config.toml
n_layer = 13
d_model = 192
n_head = 12
n_kv_head = 6
head_dim = 32
d_mlp = 512
vocab_size = 4096
activation = "swiglu"
norm = "rmsnorm"
norm_place = "pre"
norm_eps = 1e-06
positions = "rope"
rope_base = 10000.0
rope_fraction = 1.0
qk_norm = false
attn_scale = 0.177
bias = "none"
tie_embeddings = false
parallel_block = false
init = "normal"
init_std_qkv = 0.0448
init_std_o = 0.0
init_std_up = 0.0448
init_std_down = 0.0
optimizer = "cautious_adamw"
lr = 0.00164
lr_mult_up = 0.669
beta1 = 0.9
beta2 = 0.99
lr_head = 0.0125
grad_clip = 0.5
warmup_steps = 580
schedule = "wsd"
decay_fraction = 1.0
decay_shape = "linear"
final_lr_fraction = 0.02
batch_tokens = 131072
seq_len = 1024
doc_mask = false
train_tokens = 507300000
steps = 3871
dataset = "wikipedia_en"
Each number is 500 + 25 x the weight over its row's rms, rounded and kept within 0 to 999. Layers, rows and columns count from 0. Numbers have three digits each. The size before them is the row's rms in percent of the matrix's.

# layer 3 MLP down (transposed), 512x192, rms 0.041, rows 387-414, columns 160-191
100:501513522468501482480498501503451516496461510470509515477508496510486471490501469479494507490490
093:506531463489509474475483534492555557477454483501475506526490504510524480495515487520484487505518
106:470497457535463510464473521517494474566475518481453512503487475505492517472482550488482529515454
106:472526524474511488459507493529490494503521501519505520484483480459526473449500514527455498558513
088:478512509492537535498508477541497521462506472518491479506462500526481507500552498522494515503505
113:488507475427512501459449483510448504468517515518543519533521515514504493514519499475486491524481
100:498491497485531499500513466487519532504557506511543507483512488524451516479528503498496498493520
100:525461510502487506499473527517506514466505500499501556496487492495507505477524467444498443476475
100:508517514484519470444475500487466487524518482468476470499564478518543480508486468478495456497486
103:507502524478498496499515486437462519468521476512492493528489487489472486517527544548489508479515
108:489511531496504476517527516506511530453546480509460499516506533475507504493528499525505463500495
103:472502519491491514503497454480477437526499461504532512517522507483483478515518529493512545544487
119:534494484494521495486486514469492493493504520558531451442493518481527486524493510512518510466502
090:485483527518488484519508525500500531466454490507476524498452485503477520488461482474493483498508
110:520494499522514513506558536515496467524515457509492486456520494507513526523538498459493541495459
111:511496518515464508475486476444518503472478509511512518473464515487452528510481517503500469528546
091:535493499527483557515501495488496436515512495521506522506493508465571527518517512515502518527491
096:491508485496506473521506488500458519455519507452470512522518511547459538474497484512512466486541
105:508517509515473472486515487492503505533492479503521520525550472462472478502515589516496489478485
104:491483501532524455490483514473473513527486488507497505523520534483510486514485482480490535510528
106:509515506492468531549507504478514486485468467487440506471511522505480500473490453476501497514504
099:503559515478453485480522479527523520478473461459449504465483494486516510472528481467506494516500
094:507510512512495545515526501493498483532479497482488449517500502493528508482502477498471469492545
074:548509501530504489477498489511492501529488480507488487529568454510534514497492455471526511502502
104:432466494509472555504500498523485529445461485481509535515489475508454487499501493494524452500555
084:535449522512534465516485467489539544507514503516491543537500496519510514507496478487501521485491
104:516529509536495460503472496516514495550497510484485458517488561499493510498495435480560497474450
100:525525473482468506542504517505519523476470497497517494553521514494500512514538451529489525512534
# layer 3 MLP gate, 512x192, rms 0.0454, rows 388-415, columns 160-191
095:547499481509508489504491533472548504487489524488517492474478466502496507511482486568514525500497
104:449496497490490496550544507502535517437490486508563453481505506512465481482499441485527480491538
102:472483491488500531437498558518482480542511504481450482476531488504548491520498512496499469537502
100:520460494467465498489488478516488531503521522450474534516457461472512525502515461486551510545470
100:495518475516500471539522512489451499494491465451553449502516481536542485493524495512532513478476
094:527506492495448476473528483472487485507517534443499492543515521512488457525500494501514509468516
094:490433483492511466480515464503528487524490457519495471496499490508478482494491507458487472492489
097:469537505470487537534495530488513501490482506525524484509499480473505515518526490515440504512449
099:489489474489500519487525505491506478498542511482484525503532517500446529485496512539526495519462
101:465477462514505508558518537507467512473499511477487513506490549513483519528479512547533507479536
103:484503490485499525485516509504514466508503495491489458501508484555441499508485403522502459475476
117:516479440509514527496488533475512480478491528506516453510530512536519483478512503533539511467514
099:500499495476518528521510553521484531503494492536510520523477535505503501506514506533519526485545
106:477472512486544490482433446499496516457516508538496519519470539502490531487467483517477511508478
099:496496483497557479514462491537468511501504488506488511527540480459552506490504477492469508469453
100:529491506522555507479514511513512470503515514462535469471504506514508517488514501485514493505452
100:500486469499504509448496487482508492513511488500506524455462523512536487558509513506501525526524
113:508507494497505522478486518504515516506509535476489493478465510463511531492493536488491509496538
106:472527486497523519500532461489516504437461492500471525481528471491474494510502493541515450501522
103:533508530448500516528490535493529547462511503528472485496537492466498488482465551514445459529565
090:499522495546497504507502476488518503509528458485551492514513547540509513480484479543517566439493
095:515492452492511496502503512501481512489541507536477496506534530529461507508519515510517518501500
096:533530500493477451479542506486503506462516479504466454543510501455516456483510474525506506468529
104:433472511520507514481481499488480474479453482493494481524443425488476517477494499518500458512479
095:481497417428498482504508488538534506548513490495496461463517517498526506492511513545486515530516
094:494496504507462497524497515456486502536481498455486484476525502529459498511513482508600516484491
095:492479516492512489459503494487493496505544504499503519462523464480547461512495522464492506522492
104:511506479472520518484492491503446490518474494533500474494479498504477517501543537490510504491534
# layer 3 MLP up, 512x192, rms 0.0442, rows 388-414, columns 160-191
097:499539508444496545483521501514459501496496496497461486502508525549494510497540530452465500526512
100:467472496499509492524521501494513516464492489526519491502504520507505513437495463512519448467510
100:503488501513463466488497500500491476508528520445514514499516502498511493564515535492528513506527
095:512496505547489486506511504444511477491467508488493474520538519456479502475504517468461481459537
108:508501531524514453486487480493488506432465488528501516496499467523489514551472560460484550525519
099:518457492538487501526465562522477443465489477492473479467474543485497528508475493477511496504494
097:472513475508533485503523473496510464469469507517489503466478481480495487519511456488471462471503
105:455500524513504510494492534491485509483493487529512454476495531494484505505515434495454505477491
098:517526508526526513506490516525507489482486514482526535469486457477492509515540499491503508478522
105:514490480504503522516473470474487459517491486473499512505532546499506514494474529531514523493503
106:527530516528491483474546489511489523497497536488488528491500440542514540487509502500438471502503
112:445513439512498504535507493487505510480498493473528467510535523493550524465530512517529509500497
095:499462535531514474526518507514478546480499520526525530475470466527453512483546491495509522475535
114:471452493493503536491519475519462481518475507484514507544496478505471540484506424512539489502506
102:499497522515477494501478495483536474508504475517465486523489512543509550510479470517508481498464
093:515536474448484494486489503484470496486512496500489500530464517500496484468451459501501486502517
098:507543493493522507514430507487474486475457552520495515520456527518496519504527465487522503478489
111:505516510479469523517492515484492509517497521487543516466533507503488462493491440485466522506499
101:511469534479509503497545504483515535488489509528516534498493549488523497524485465492491500462487
104:503449494480491520526514482462490473494487491490472463488515518492462536478499511490506535451492
093:516536561455506492493517517559515521489495520482476512509508509485522525518511505489464470529511
092:481470497489488494505498453492480552492480488479477495477542509521506543511541486478533470473511
094:486477465515511518483484483511525527544474508529549494477503512468531455500510543464502477507540
104:509492535453508515443500493472508430462503442491504505467431496460540499492468497518459471489500
087:502513492460550514516504484518502482558436467498513498458501465511483507473504518522511536507474
105:513435477481517537470502496522506509503471480512464521494485505472520530524490585481500505504567
102:475474516482448509515466483493441511514494503520483503526505489495482521537494531490522486523481